Each number is 500 + 50 x the weight over the matrix's rms, rounded and kept within 0 to 999. Layers, rows and columns count from 0. Numbers have three digits each.

# layer 2 MLP gate, 192x64, rms 0.154, rows 48-119, columns 0-63
499489475515502504496471494500493486512504497507508502499499537510494496489499489501501494497497502505496500508502518498491511454501497495500499497508504504498496509497495501511501503502499507
498526487528548490445580524508507516530484440523508478446492505491516510547485585467543488476509435553489535439496570450500514595482471544465513472498468507482478503523471491529515401509484546
354630506407651517574505463504576414477580363520443541504512483505590432393533493517575446459567540452570445506505420593390389545449516489389433447377619607384550529614504418538491476429516489
502505505508505502508516507502495500500501492505508503502503524490500496510493501495494509490505493507502500500498508497497499446510495507512500489505501500513489496497497501505495492500497484
496514552505508489512473502490504494479504500490506497491501534517498499506492502501508503502498497503496505493505497506491508452504497505503497506503508496517499504510499493500510490498492488
508497491509507506500526494502499500487502504495500497508504509510498497504481524498491506490497492502511497491501504496502492553499509499497504500497494500484502492497496500497502507504512529
500496505502495497501512500497506503493507497511498500504498517500498496500497504500502499502500514498502500500502499495497499542496505498496497503495506501496503499505501498502503494499503472
532517543462455452474518529493478497585535492527525504473513534475478445438524509518546502418521491519476516499509467539440484505503486530421517510470509457415512494543547456510523636463460481
516425641339555516497495531640486408487567516502615510418458558396523609540611457549565511584457555688407611506532404442368582480575330493369369589448546531627453397673327502635442417471474505
495553401416530430518524526475569441594462524389607481386502450440528469442440567504574462577490558485466520405524543501498397458481462554571499449490428442372492520504478529572561513499563397
512528550436570553597567576608488472612539583398597499539453603546516545449493556535496343486454608639327553325530611453480555547428507498564482409458537589508557466693565373493502423441496527
504509514502498502499472497501501503502501498516497503511505448498499501496504478503505502498490501491493496500499502507498495471502508501497492503500499495495505500512505497494503507495499472
502498500501507504499503501497494506495499505484501501497497465501494492504481520498507501496495505499503506498499501491493509468498499500493507501494494497499505501504498498507502502493501491
443562444510452433471489453343506513511739686458497433481531526521566593434587379524479574500440515396416575565519562444463340485376397554357424556356646648504505445504578540512312538451541461
501498414551410461528455468513495464479511564519475482584479499540475516466484454493490547573518474566495482437484452499540418478483555505524470493491516413441558492528513491531463671438503588
549556581456481557467389577553466486486450505473507543583439508363538463420589463485502544544593595511440483512441607485407488438507491599448480500508507522465492528656495530480523592435523552
509498506506504500495501501497495494501493506484510502503498515486495500488505490502496504509501500504502503497497487498499499514496500502495508513502500497497504496507505495499517502503497449
497503479512503506509473504500506497507502503510497504493495531493493519510500512496497498508504518501502502499503497500502508488496494508499498489503498497494496502506501501502499498501512428
607618553537524476590359512470442388475518539507486490309454548463607493559542506498562461501517508505490476416583473411596363426525430532485487506561551487415466587536500445384512347577636419
590455556479426534567572562493383443636460603364518549557483575577479613448471532468426440528491569457496515510548554400540574559399555505509433600399436539442562408520644565612502495418487481
495482486496494500503509500503498506503504502507492500506501487492499495503497513498492505503504503489507503503506503504490499510500496499502504496497505505502504498495489491499499501500508559
367380443601522255441578360533582636501529435472440600637429448477614567419516419478379440457536282515399328447478414542466449494443457369374373580443510476582478233454338591525473433477648513
493525494492492500508500494501494508496509496485495497498508453517498496484504480501498502499498508500502492514503501505500486502503502501492494502501499490505493498475494502502491505500498505
465491644482571565586620477494604553487610591407495546559423448609459425615474606641515592489415601577550439638550354481389528525416561466542524500368546587546610410610522656583367487491495534
464521381593505468574521424549534442405446519552504515580464447524417579440504563513554417508531373552465529270579578460567462535513393620538527348591480458527422408617380448563476573511378543
494484494494499503507504502501500508502499501504504499506501509499503509493476491501495505516502495499501500494499513498510491532500500499493497479504502509493491503492497505496501506493512533
493501510494505497505517499505499485494493499498500496496503430505502504502498493503504503524499505505505500504500489497505491447500503503506500480497493489506501502497503503504495503493500483
496511516480506503492488505499502499507497498500502499497494430503498501509493517497507497514500504501501508499491490497488507539500500501503496495504499499509501495508499496501488489505508482
502505513500505501496484500491496497506502505505503502496500507500500491514502502502495510506493515498502497501496513501504487571494508503496501513494497486513497492514504502504494502495497488
455547556526432498465423650377337546583409488460577620588500494517489574518594491509437478526441431415549282535523495452588650552397443428469502471386410527485509499587492570628474632475522479
496478510499502489487457501498501495510507501500497500495504491503503499509511492501498503506496503491506498493497497502507487443501511503496495512504493489487495501504504503515514505493505477
493506503504500493503495504501505499492505496484492498491503500514504500507499499501506500511505494493502500499505512506502499490501502505508501496501501502501507508491494499506499495498515444
435566546505596459642433544356753398600661548369563408326419436431598566585533559591521378450577475692442574583483505378429492504479316722492442509329696562566636497579515443571476362302632505
499502494520498497506510497493498509510505501488505493494499519495497485517505512496487508487492490507478498478493523494517497549497519510489501491515488501492517500500496505504493499500501458
510505535496505502493485500504499499501506500492505504505503558488502491497493492501496509493499527490490497500491497508486492532501510490502490510500495494504499507501496500496495499490490512
503487505501497496502482502494507492495494492492504501498500467514498501495483504502504503512500513489503499499504483496498503540496489505498505504501501500500497496510501496499500500504499504
493474576510495490498541497493498509510501499500495506486511508511492492519530476498506489438498498484495498511502498505475502408497511508506502499497501521465516509509510493498492466492505458
488489481499494503503501498506509501508509487501498504503500491503499497501501504499496501517501486501502502491494512501508507535499506501502492501500495502494499501487504502500496492499513497
541617468513526493507448529490494525534483468523524506523477456378521501442485404497527517488512504492494492500443570510513543487481526529449469597511470544453499456546530492540489494474466473
500502492500491515500452503505497503510496503498508493509495486492498500500463475498496495546505494513496497481495483493507494602499503504488495493498488499499515489501502506500486511500511500
497498501501502499497519499497491501498496499480495497497495465506499500508501503499504492481504506503498502499498494499500494577500501502496503495501499504495505494507493500495502495498506486
512505542484509500502530504503489504504501492514499497485508506521500499500495467500501501513497504507488500504508495507482487548506505486496504507501508497489507494499503492503495491511503481
507510507494496511502513497496497502495496504490498497503503464493500499500501523503496505497501500505503496504500496504496500537499503498501498504500502498497510497502507497495493505502495551
420468534494562495547478367528613571430636620562410516683391430417549419527556522645491448584421477630394442434655550432424496493388572372620316511402598449592645365502503480658368386505584491
534491412495474532510515477542484517574534529514496517509524443394499509493526459509479524479496479470500492510517506505501511431492518463500515495515456528472522483463513510502484544485504455
406632497451584432531546456487587590426442447548572448422438481479498597515391603531557599571483487556525559403499501455558468543489435598523499426465565376518456470581436474551450452483549611
500509585446483544465597476526523459646554481449475498504510575497458452506544398529491535511484521542528447553515550505492451446538589444533497565477480567476529467499526492476516501505528448
503487498503498503492520501496496490493502500517504499501501485506501506483485507503501505485500502502498501501499484502499505517498500496505495493497509494485498488503504489506499508502503480
504502486509506504501444503499512495501497501492504502500498485503509519498476529505511502533503493504501500501501521499493496534500487502494500490509492487505490511489493498500505505499498530
445516581531474450583461481485434328530432330483690304370393548478597547309452467586527400626489443503471483574560528521452503485497542416529519437428494570406512485495334486496605577518327411
502497483511506508493476500498508506502496509500504500510497499494503512505510487498493484520502492490512497494493499504503503417502505497494501508496494499498500496509499503505492492498488501
495492502490504498496491497500503499496506500514501503501500459512494502493507481499493514515504501499492498500502479496500505493502500501499505509495490492508507498492493500498497497504496538
502496493503502484505481498499497505487500498503502502493499506496502499506498519501506501497499490502502500504505508502496495439499497505503505503499499498498495505499499500499509503495502498
505512503509455460510462527483500455510473439473512495395505591474486527483467548505495458576495520516515478445482475527440504583501417505489507453563499419456537532519494509542456501512464449
489517504506513500507511500496498497529500498501501496507501528496490499492497476496497495506501511486508498506493505503511510541492505493493490504499496491495492491504503501497486487497493471
505497478495498502502509502499488497494494507517502499501500497504497507496489487502501499528501489498497495504503507503502499535500507497499499510503502506499502498499504502501505510503492514
466691470597412571569511467511444522545650627537444500451454530497494635421461487543480776441374360675444507503494510404540370634478465530490545496464607544745498290581510364548466602494436499
488547519530499554484552490516531590589469500484454537531511444471512469500573404473466551420466464534515498513471500456519499373513527510449503528509385514559501423514526446493488446480487523
489500508508474486483470520497523527549511459475507505477532489522520500494536515492498517496485482540496501501455476525462519485518535511501487545500551497515490547519508488508475506519520474
506515490499497490487506501503500490507493491493497502482500482522497490497488508501507505481498494501496503497502520500509498522503488509495502503499494497500494497496494490502499507499496502
396465606448478593367392358484518508453600452488585619460413499566469461452527537534549417565374613649586496680500665381503495435415481515516571650473586578596428464507520466374536489517560576
506514492497494494506518501507502506498496503514507503497494467495500503495488495498506505501498479509502505488496497495497498488500494511500498493501498503498503501497497498501490507500498514
551540471447507592393428543593615436501521663491611495519578445459459607499509496561542469618478576587323521406506455458475545555500465380546407555597508682592517502511539409356475505504456470
495490504502505497495519495501501493496499504489497498499498515508493507496500498505503495487504514499503500514506509503505492556502517496500494500501497490496503497500498501491503508499499491
455550493534521488457488493452528469472509486480495513479510503479490489489396526489495414582504532499497497535513465516463530578499478492453511536478538509483520538479511527512558433493534466
438531588615536447519436589512556543530469336490505503434497559511506534497546627469424415510522418522459544496604464545511426484526547531417619435474411370479520568556579468590562455460596515
478491539486507503471441472505454479493543529545474504575516410534487524478459453524434485511507499486485473554490505532530509401477572442517514517503443530492554432437522545474464413493582687
564474420568544582527513538668486521602657519438712519529453465518490567602388473511557231561563512617479467347735524440466441487382571297562361570472547472323575374625553481401335406614471440
501508527501497512499481498498504498498495496479501506495500443513502489512511478499498506473491504498494498495498477501497490570501514504503505492495496502503506507508502495495505498498502505
509458604452507432655620479420548517451465475414489509485474503458511528510549580489519425404545460520480546514469467464549541439485370499537502495494524511607459468492464510476629440465515480
405533681569501405465498477558532412592488544345467425455584547399562617613443614552424478622612617510379461501380566640416509591515355540524426522445587593551557373530584307382448434514423561
568352492563554407435534499442473536295474568495468487595475404553477448491586468480475407439541570434458513514521512518446477505451471559552495446547503430532475451525429462497562427487550553
# layer 2 MLP up, 192x64, rms 0.143, rows 48-118, columns 0-63
504504503502508491505502512500490498510486484513493500508498534515503500497487525495504497499499513499499513496506485501491511530502489507498511501502498497496493496503496492510500501499497458
470564384466499503512575515490493494544460450605503478505458498462555530443466431493447510540544456487479497521502551483556552467503496480483462553509497546447464484502469494487486395505496513
358592470384622571616512493517513434394609315547414480438538537463548391433513500518610472487579484488607459537524420628476400564449594477436471414393610610372550524574494470528483509438505461
491496474511495501509500502507497511502495499506506506508502451514501510508500483502503493512498492506499499495499499500500501452506497506499498484504497500498494502503501499504505495511494483
515498495492499494497544494507502497489488503488507503497500512482504499497517508502508495477490507503509500497506492498502497583502491494500497503501486493502497501494497496493519509493495523
502506494509500491507503503505496502494503491492504500499498531485499494505497522499512490496503484514506499509491504499495507456502505498498499512509500501510503502505496502497496484505501515
500507492502493508500504497501500498498500503496506499509499515495495506500501470497500502498501498508496500500502501501499496532504493500504498494497510500504506492501498502498493508502498526
495533428497497464475556541514502493546494466471513504411511520492514514497432506503518458539484501507557500460531453470531492479483458506492536531509460506550533572543518496495393379472476461
456619464768461413506442485351523632576467435417409561591559458593516396398434481496350463487569500336559364486478539479566518495406622530616558432520473451381556588364607489430537562480627440
496550629554550552480490534570531640467547421523459510531532569429462496538614570460416483437509458579523545539495505511444528527518423435533487451492502587605551549576488483505491434539529594
512420566415570588556523584596513473449552608516529393435478629504454560487439561498611396488419574594404605367449656519502486549472537521565516390460477582548527496674517500467543522559404544
499487487497504500499474492497495499491505500495503496501508480517501491494491503499505496495502512498497499509499486506497492571497495503509499498495493507495494496502506506500503504497495493
496486493514505498495518500502507502502499496506501503500499496509508507504514508494503499509501498490500504490491506497505503569502495505497500498511501507507497510504496496498509495498504538
427387621521512379512531621593555571471516405601589517508341538394443350429399580417533502475553666555480472339645382598483649452429575381534588504564413515542554456639390474479507326582397545
525438585483456562505473481554497495543575558537504544535527475594510533449543446518477591528469456507500501511499376505539502698508480468524502546479483458525507568428571483497469618500504449
585431570383531591432420564492527429493445459478451515447397543451565501478540394508497536516539516412487531530498567510361537475496423550484484497552503520403453496567469541422460477587536608
496509501487499498502509499501496501494503503501497505508503593497498498490509493502504506478499486513500504506511512504487493438498502501501498501493504498484494500501510495500499516491502477
494506491504498496514508504503510499490493492503499505498504515488495492498515545503499498471503487509505497498511515505503498543502494507492499505505496497487489505507503495496508494489502532
597607557570549458567325508500394365424508590532475469380468579465611531579519541494570450502553542490465483397544495423570383434530431565484477493558537535344471623533500467384509355592621401
419579487513568384517415448472596557456532425611496520427495448481554369432535554561539509488530518504470454468525429492468443422561358442466554477585591449553485641528385343454518487497497541
491491473508498496499495503500495512509504496504491500499492447486507493495501510498499494502499491505500503495494505495512503478499503493492503519499497506495503496501506497502492502495500580
565689635465388633538457617447483482506447554465575502450593484486447384538557563534439543600514622487533562507688600254513700471534552664634578475582466581487603623475600280565492475385373504
499526513490503499495509502507508497491498494479500497496504496507498498488517513497500487492499509499514495502509494495490493496501493503495504502497492499491506502497502506512491505500493486
524513475581531367439530539419462609481400458586524545444515464381607534486493435442410404470563405527395488371585548469605510456520428594430397557651350481492523502490351328454635417521445483
559410373454463431488571439595428427448436498547453439548394489451443519502545475563516450531558508461369455464388552546531482540533469461560486366623511479544391269506349507556480553558438494
496495491502494490498495509502494497495500497508504499491502509499502502497493523499498497503505498497503500499495492502506495542499487508499500492503505501477487495502500500501507503499501523
500507497507498502503489506498503489507503490508508499495498497519503507493478524502506501504498493506501495498500486507491503446492504503500500506500503500491500502490502498498511505498500457
492516513507505491506468500502502490495513502491498506498503513498498491500502498500504497476500490518503504489497501503505490473504504514508499509503506492501494505493500503504501507496488458
502497496497495490498525506502494501497500495479495498504501524511495508498488505496499497488507510499508500497500496502500514465504488504494509499494500506506497501500494502493507494497504549
497496495546620372545522387586720496495534462512430511408480448480642495473434558572486444452536532673384622425550450393438451448549551594545498613581618428510518514518452335475567411400460502
497495504502499510514470495502506496511507508491501500509500447480507502485514486504497509479498512503498502505504500496504492453492504501499497491500507497479503495481507506504496524489492489
500509467497497501491466495498504489512507497507500495498506519483502506492524507502496494514508491502487499496494518505497497624502488503489498503506498494502502492498498498502497507505505496
540432546582471410323504536558378676479393401487472710693599550619467359223535479580278505534368572483492373359634397495450575490449642287510506513616299405544475438469431481469591479516483496
513517490501499506498533496494517496493492501505490504498490439476507503491521504504496515462492494510498487505489502504491485614507521498510515511504490490504502485505503496493500513503506467
493485502493495505508493502507511502509502496489497505505506496504501497509483496500494498480499510484511496509500495502496503503503506504510508494504503518511494501504500504503486492500506533
503515506495501504495499503501498495495497494506496497505499487490496497499482505501508498511499505496507496492504507503495492389500502500492501493498502498491514503505502492498496511504495470
515503537491500507482523505509505503539501498493494499485498556521488495502515516494521501505501485507500498488491488495488510561494503497483509520499488491510506506511503498501497507501492491
501505507506497504495512502498503507494501509510499503505498449510504505502483490496508500499500508493503507496497498491491492496503486506497496492505500490507486503507497500498494498511499433
530541590514523535482518555535506534565480465480490487453480492423501494487560434489544459465508462535514495507468516486437531584482527535459516565559421502563509501559536460525446464520444530
495503518512493502507453506487499499497509496510506494493504455494497485506490502504495493496502504493503497494493518502496496451501507501504504509511513504506498494503511498500485490500493498
500493494493494496499518499495501504504506502495495494505496484504505496500481501502501493489505500511498494507500505503494498483500499499497493504497500502504498501500502499495504506498501511
510505502490500509495496495502494488503501514496506507506506451488499499497521486505500528509499517493490504500498498511496488543506501498501494505502500486505515502502502506500484520512492562
503510500508506500500511500497501496502499502512507499504505512496502511503505482504505500496497501488497500500500503495497501477495502497501501496499503494505502499501506500503493495504498471
407385456483450523491475317617557447332655623590410323674388503396454494430524415579583460565452537566415603545464633632433366459517606443614342359463679472470617453398580527575344420626566535
556531444531513507483379475463500492498512529596490523514509537523499490490575520492498465534492467550466519551494464500539512457515495467510482517522516511510506471490499508511487529503474475
564452475568457527490490536509384401610566576618414590555565560429529436434605611490425442442515525354459467500502364538504610586514532437476468497540436475355501577485576501465532519468411455
521495518553535541497639499517521446545495499434451530564490517527497503402528500520565601524488528411537530462475489477519442448524534483520446524457474474516452490505496458493497551474517572
492492489498496503498507498505500489498506505506492502500502526519505495503462487499497507502498500502508503495495481499496485480501496504511492498503509503507497502513498500499495495496501497
505494513507504510504484503501492506507493509514493508509502440483501501504511510502497507503508493500494497498487502508502489415502506500501503510507489500497498506514501498487505497494496526
576411431390530422470588644440464433555498597464451514420529530463569251734366526517446633409477377549617594511577469494361466524486297500347415467552493472647381459375538454479599468456624469
490502526505501498509462510502494505501503493492500498485499557507503499510488496496506502473491499500497494506490498497503503554502514506507503503498491498502499503508501498498497479497503483
494506537503488501503458493504510497512497498496494504496499527502494511500502503501500498500499502492504497503491479500483509497504498498505496489507508507498500506500502502511492482501504562
506500513500496500501500504495501502494501496512502501499500532514498499502490477499503500504496497499506500498496491497493495514502504513503502501497504505503496502503499500495491498503504511
553519545500516449522563498471510447488432500495489470499487495506530560446525412509499500517497534487502470572533546525557513382506588483527490434529478476513524481545470532487523476489455477
498486508489496510500455491496487497504496510512497502520504439488500496500502503505505509517492504508500493502510501505510501570493503501497493499493509500509504513504504500500508519501498514
487504493504499500499518499501501507488495498498499502495497571498500502504511508499501502494497490498502499494494505501507498536501508498507498508496497507489498497503501499502489494497499545
408353542494511522380581573417594512356498278526476469518406597553527447594541667489388407553697503495569457445594449662404671403493543535436390493526403453421559505532494707482564301548625482
480491674391499491528482491471490441436533502475484475495506571449520486550418535516473535567505492510528469531541498537478419569496490492559478515499562519528537520468535502412513543494584437
462535437516468496507599488548489540482515489528506508523500558451491516498562529495494546519515418535496508499498561472518469569517495505516512467517535519521504495462459475498441517504506448
500498490495504499511440497495503487509498505501507491506499498502499506493474489504496500513509498500498506501510502496515487496501494497494507508494510509484502493489500511503493512506507488
402390586379517532376357427411489583381733415427525606525459427517428405468464615544560452531393598680568463639548621346441401559472519597556524610495623500512489485539448551338627446550637555
504489494493503507503487505499497493500499499506496501503492513517493500491514490506502500496498505503501503500495493501508499539500510496498499497493501493490492500492493497502494506499494461
551522489411529552288427577585617468484537691543632448443591439484428572511538533533569502579450528632383547357496439449530555525513481414522409558588492701579517524491514454369485484551455502
499485500503506495492487502505498507490494500515498502485499487487503502506491530496490493509504481512496506495505519501505514505500502508495499495504500508497488507501498502503506499499492538
525467552502484446534543512511480483487482450498519501488515480541501478501559478491516513546485559529476542474517440495492474499458426513497519530509476469442487502517509471502506603481473468
608541504434567521552526504470620485527496508602488475547586483500459557541601491531361505478551497398472509649479482499532491465525572454565453592615417489476537501313546534544466329467528436
583567509490508489526495462486402499513460487483489470499514544435561511485539516524443496494589507534459505508524494500503493573519534483477508549516553499477481521557497504453485531531462442
437590682466423436611499417336535427414290469546297624503568468468553399387563526519477726427473536355471499663392489507493613518547452684463621478496441481667492572426403418615617603277642557
502501493492499510505497499504497505510511509510506501506501392507504496501488475506498506511493511500510494500504498504503482466502501489500501512499500503517500497496503500492484501498492479
470371563427479433513584518496504534482503453471478482431490597382493593460515566486520462411571376518456568496402466523531628479498479536580517422563478570453459515533488527440590473514541524
364471557534439429465449463643577369507457347525502417541513595505547576619405464540587508626562509544427462609461532572467460511523650493542493475536621656488559416559587382461392446567476543
# layer 2 MLP down (transposed), 192x64, rms 0.104, rows 48-118, columns 0-63
501505513509500494497482505508498500485508499511502496499506505487498492505500500491492496497499496498497492501499498497507488503502499512509498500499493501506479499501503511509506500499499500
498473521540502484516480455488501520518425488458539518476501539562471447553549530508520484441530456485574608484517489531469501493496541512475460480499529529528526503526543503544473544496480518
449547393432558490543525425575402486514499540533477545439542483496545461351458599289582497342398611469626617568457354658575361466558524451485479331447515534468545428493391631598442505506539526
507495507495503506491482509504499505491492502488496500501500505493507501505494500478495496500511503502501505503494491497504501496500500503499506501499509498504501501512482493493495500509492507
501496498499494504499505498506510502497496505492497491498502500494497496506497507502492481498489497494499503506491494492503504499502500498498504502497501497506508511488494504495504491504500495
499507511493498503503512507510507503493500497501493493498493500499490503497500496513505492502500509496509507496508499514501495496496509494505497504503511509493494499504493514505498492497503491
491494500497498504500497499504500497502492501500498502501504502502502500490497496509506501498493504500491500507504500506499510500499500505500502501499504503499502490502500500511500500505498496
481488503461525531486529539573531524434505498495479472466516486485513489467497493498473488549470473552512443441527464548488496548534479557492514569510455516522499448544518479509455512469508470
555574419596551524649378561419702525479426517466491539470471395542546384420467556683326410506571428493544209437600527450533445572395560405630557495542492509449619561443459458454572521540524481
434473539531503515506459477517466541534556534505388522610554503462467525512488521293531550485518531552507233503536472437508504508534487473464502513454403472498503427475544431533464413550485499
433441445415532576493522590558477462423550564563457459526485504527390559560530628133549464478427516505440679444398562580581430501539565458519539410574466527531528469467500499355562523491470477
508501506508503504503491496499500502506492500501503503500494494498501499500507494500499502493495497495504502506500502504488496499492500506509494498494503496501490487506500514513507495501501512
497502498501485503502506492497492497496494502513498501501511499504500503491499498500503494496500493505492492501498502504502498499492498506508505501493502509497503508494509502498510510497506499
528321544446507480479587636571460530573321347580474548464456671442360401465438545569617572434522523524589193469489353498666598437570582455578475459504405371567617470559471467526610518511531503
490484501482419510501447436486456536561480560539529553509580549554513478463497574390513499482591554538483497519547476467532483520513449471486505558474511485533510588459576440530459471440469506
547535551439443561496378583493525508402391465437456577513391446402573577461552495182594554564543478388513547501562511653458563477527500503526409520530523482457503456517436546401492505457516397
494502497503499505499499502488495508501499499508508499504501507499496492511510501484492503498501510516494486498498507505498492495499512502497500507503502498504512499511497491498495499505496506
503504488496501504497500498495508501510507495502492505505496503497511498511496496506511492494504503497496501503496494488501506500497499488493504500496497507494497505499498491495503508502504494
522415475463554508496482484525483469385519458506502391399462532504530439529554561152582444365493501488536687517420522570568442458456580461482461505532399515477502548500531458505524480645625577
585403505494588443521562539513549416531500400534549527460479372437549475513571496738531583582545560513493319442571491394571484440356449543534499484449550374528497449493482464541541379376515512
499498512500495500511499493502500499506500496504496496505498507491501506517493498499495506492503501496500503502500500504497505498499507492506508486507505510499511504494488501491497503494501496
474472560597581422515476452527585577516602457526374558474405425496586637428539501976473461402434407437413221527411460490508432648399595485451495530513511499622384403435350484547502441565609551
511500500510498501506486496499502500499506503500500501507495522499499498498497494494501492503499519495506500501502503508499490495496506484505499506502514496497498502488492506493510503493500507
595514427574471417511496620368542517670481475631442588471592542594559637396524434540295554638485380538343374479525510404556503481535482524383486538493503498490550483446455350502448594294581548
572621508589542508496500487568489394551552557447466392587521481443538521522520430602503444515390354538636715319481576594423387439517504525523566437453522574438544457486499509521396563529402509
492500495499503505498491506491500493510490503498502502496504501503507505497498494493499486499496492496499501502503500500486502493496507492512502500497500499505502502510505498498500502502502491
496501500498499502509506506490498497509511505510500499504501497504502497504488497501498499496500487503494510508496494512498502492510505497494496502500502500500499495505506510496495513491499506
496495491498505500500499493494490511505518494505493502501506503497505492498504492498501511496493505491494496508493501495503502506496493506493499499498494500488492487487506491497497504499501504
500509491490498504506509492502503497501505496496495500507501500502496497497494503517515509498494498498501498497508498484517501503507501499500499494510502497498488498493510506484499500501493505
539645508493531512506506574448568504507622513434622608578442485517591478452528489586314391623556581609485252444449451304426603592435471616429471411446533360540472463549482470656542474439527477
492500501505485497495487501499497494514485502505508505499498486498494501494500501476482504512508507500502506506498498502482491499507508507508495504500505502503512507505494496497505506501512500
494503499499501497500501503508500502492509500504505496508513491498496501501505498496503493512494498498505502507507491503501503499497503503503497496509493496510488501505494491511492502508508493
554542634464448413380569626551489538575342504411550680513606436549446418445507518430347468620441525487492094415678503420475636469384579380416516600554368387459496403455512441520609418501522452
493501509499514499505496493503510504494488501500514494503500493498497497484509505505509488504498481500501529491498505486514494492506501507494502513498497513509513508512498491505521496513489489
500505492511507498499504502495497496499497490497496491502495504497486495500502496504490499509496495497509491508490504503497512497497501500501503496509500498506499492501494508503499504496513509
497511500500492497489505499491492501500509496504500499501501498510503508498508500496506501494502498497501507508497500506501494507498504498494495502498491501501497497503511488504493501502496501
512498501510490481511491505511496491499505499508493488498510504502496492505487502489497502517490514516500485506500491513483480506482496501496517492494476491500503499484484486488495503491510493
497501502496504501494499498505506511504501488492499500500500503507502494501511503500499502496500493497499500503495494506505498504493508491492501503500495497497506499493498508503487496489496498
444535460514511517485492546449511502504459494435473509548506516508492469511534555347581491464492480514532508504524461554474544527485524523516491501488476522558504500505543504445445478528518556
501496510493506488504498509493503508479504501497495489503496516506501497491495496502498496498494512494502492498488489507499502493496495484503507510492517510501505503504497503504498507501512505
502495497502506505499489509496510498506496494504499495501498502497500493502496506503505499499496499500495499501503491497505504503495505501490501504506497503497500491497496495499497499504510500
495493491498508503494502492506483506519509494504480507499502493499512494503483494487487506496495503510485495506493497483489506492494497492485500503499489499509509508487496503491483501503493504
504500503500505497502507492496494503510512507501498502507498505498504505499501489502487494492498508505492493503498495500492495504496495501502496500497499490501493495500500502501492500503498499
425421424411545577371505339447526534297511611551573373604489635451456296519491501407778629619672476445641353528400601550502409314524583488588436559489445459530515460514664597558356498560538459
506531509478525515514529470480494528535543520467514515489477520519499507465449481479486501454516482496484549516488508501479450514513504502488512500487497497481526492506501475522502511476503478
520443558473444584500482658531539459519465575495543601506491492621465395532628548622489381581549446513461320449617422474458595533511478399538476530504531515535446509438531491497483452534470536
487433547513557551455548422547475446529455483541448537527471504472495499556515510507607537473554548450481509474467498513525502529617543546516524544470440522528479495546493464494484467528522613
498501500501500498496502497497497500494508502501507490493497491488501499504500507493507513502495501504501490507504499501500504505500491507511503503494492497517495508497493489514505506497506505
501495498499491502504500504507497497509501492496503513506506504504511498507503502487504496489502492507499511502494483491504510507492498495495514505502500509489493497495515485500498494493504492
586468438482432458391621475415516623461515521551424543474436578630476385612478528725390559555505450502590815487550388378541470516586305491401394576442412392558317468476633447572566493536603487
494504493489496488493507498502502497503503495501490496499502506498489505506507504491500506496510502503494497508501503496523504496494503508490497500503507507493505503496506495508494502500509505
502500504505517501513488488497502500497502500508504504500499503500505497494502494510494496503504498509497514497509508509500507500493507493497505500509502506500492501501504508495495511499510505
495496495496505507504497502492504500497507503502506509500501500499504495492497500502494495491498499500506496495495507503495501508504505504505505501502499498498499498502505507497504501491507498
491544453551475541518450517491518475517516500508543483445484508486493483480467504598471532490511428475507688435499500476498527450489526523477459491477541502556500446467512524470530547526490544
506493512493511500496496493487501492493490510500517504494489498489501505507493486515500488502499502499494491501504498495504495503502491512505505504497509510490505493491479501506509492502487488
503501495502498498503495505505503497499497501497497494500500496498500498508506504515509505502502501496508496508503494495503504503493494493495503498506496506489492502504488502506501494502499498
509375487442562471559527509637622528500374362583527598593543557373372424550501479640419358604619573387656419495600539479491591454420528484472473553412378480386615659387429624528511437495623425
567515513476490541469458517552528488496459511508494563491499486489492495511524478646495503503424541477513376468575528510485472528483472561496555508499453515513540471497527590452474453467463478
486497518472506497495471493487518511513489494494535522501539452551500521484494512411485455494482516509509534513474464486490486499522482487468469521508518471505515511537509502467512477490525497
504506489495497502495499501512499499502495493496494499508506511498500512502504506512499505502511500487515505501502503507500490490487510497503503496512506500489499495504502508505501498507513487
384515481428403625471486474552403367415588378476528458524455505460456363489630465503619460621442821493568738475541482554479521651574500505474629572517518530451487546540556526343529470605551505
506498498509507495496500499497492496505506503495494502485505510501499497495501501500496499502500508500490495512497499501512495498484502500503495491502495500502494499507506499512488499494495508
515476407461484582466635547478536483346550577522502520493566585636543517636447555106562538563468625437463601483494576538589498440538566534574464485605501580495602424551610525515588452576480468
501499504501496496504493504499490502503503494490493493506498500496506489491507504487497513499491491502502497493502507487503502501496491492484492501502505513510498500506505499494500494501498495
505530503479544526474535533506501533485492483552496481501456486492477489518530540549498532530483505492478404505454507518531513511533534528497499514498517535507527549518501514531495462465509487
498415536667355552494320483457460438519519406427535445501477519468508432440523524627454518552441587473540732404545523595548541459413467477492448529430482554544501424420465474409480502505418561
474458489503489500459529476491538478506562558528451513495444450522545515468487501573438528487499517547453453617459489506497507502453495507563465496461429482505548511469480502409547470457502508
469565706462501444543414407424517401587347467516455462559391449479597411464609545851339563491576413473406507537563408398405630551534437747494586477434433529623452499456530537528552496306627553
509508494495507491484497509505507498501495502494510501508501503505502496509513502495495499505496501498507495498502503500500494495499496506501503503500499490500499495508497506508493499502509500
472481437593571562454484550568487520563568479577449433605489504558477474480475464328515563502439540473630510491547489551472431510463542500471497502536498451493513489536563532493407524543516520
455508500543484438527587476621490448514378526458416385547594466438638552571369561403497509540566540487362747471419506684511507383604499584607467421496592585528487355553571317478511443545494524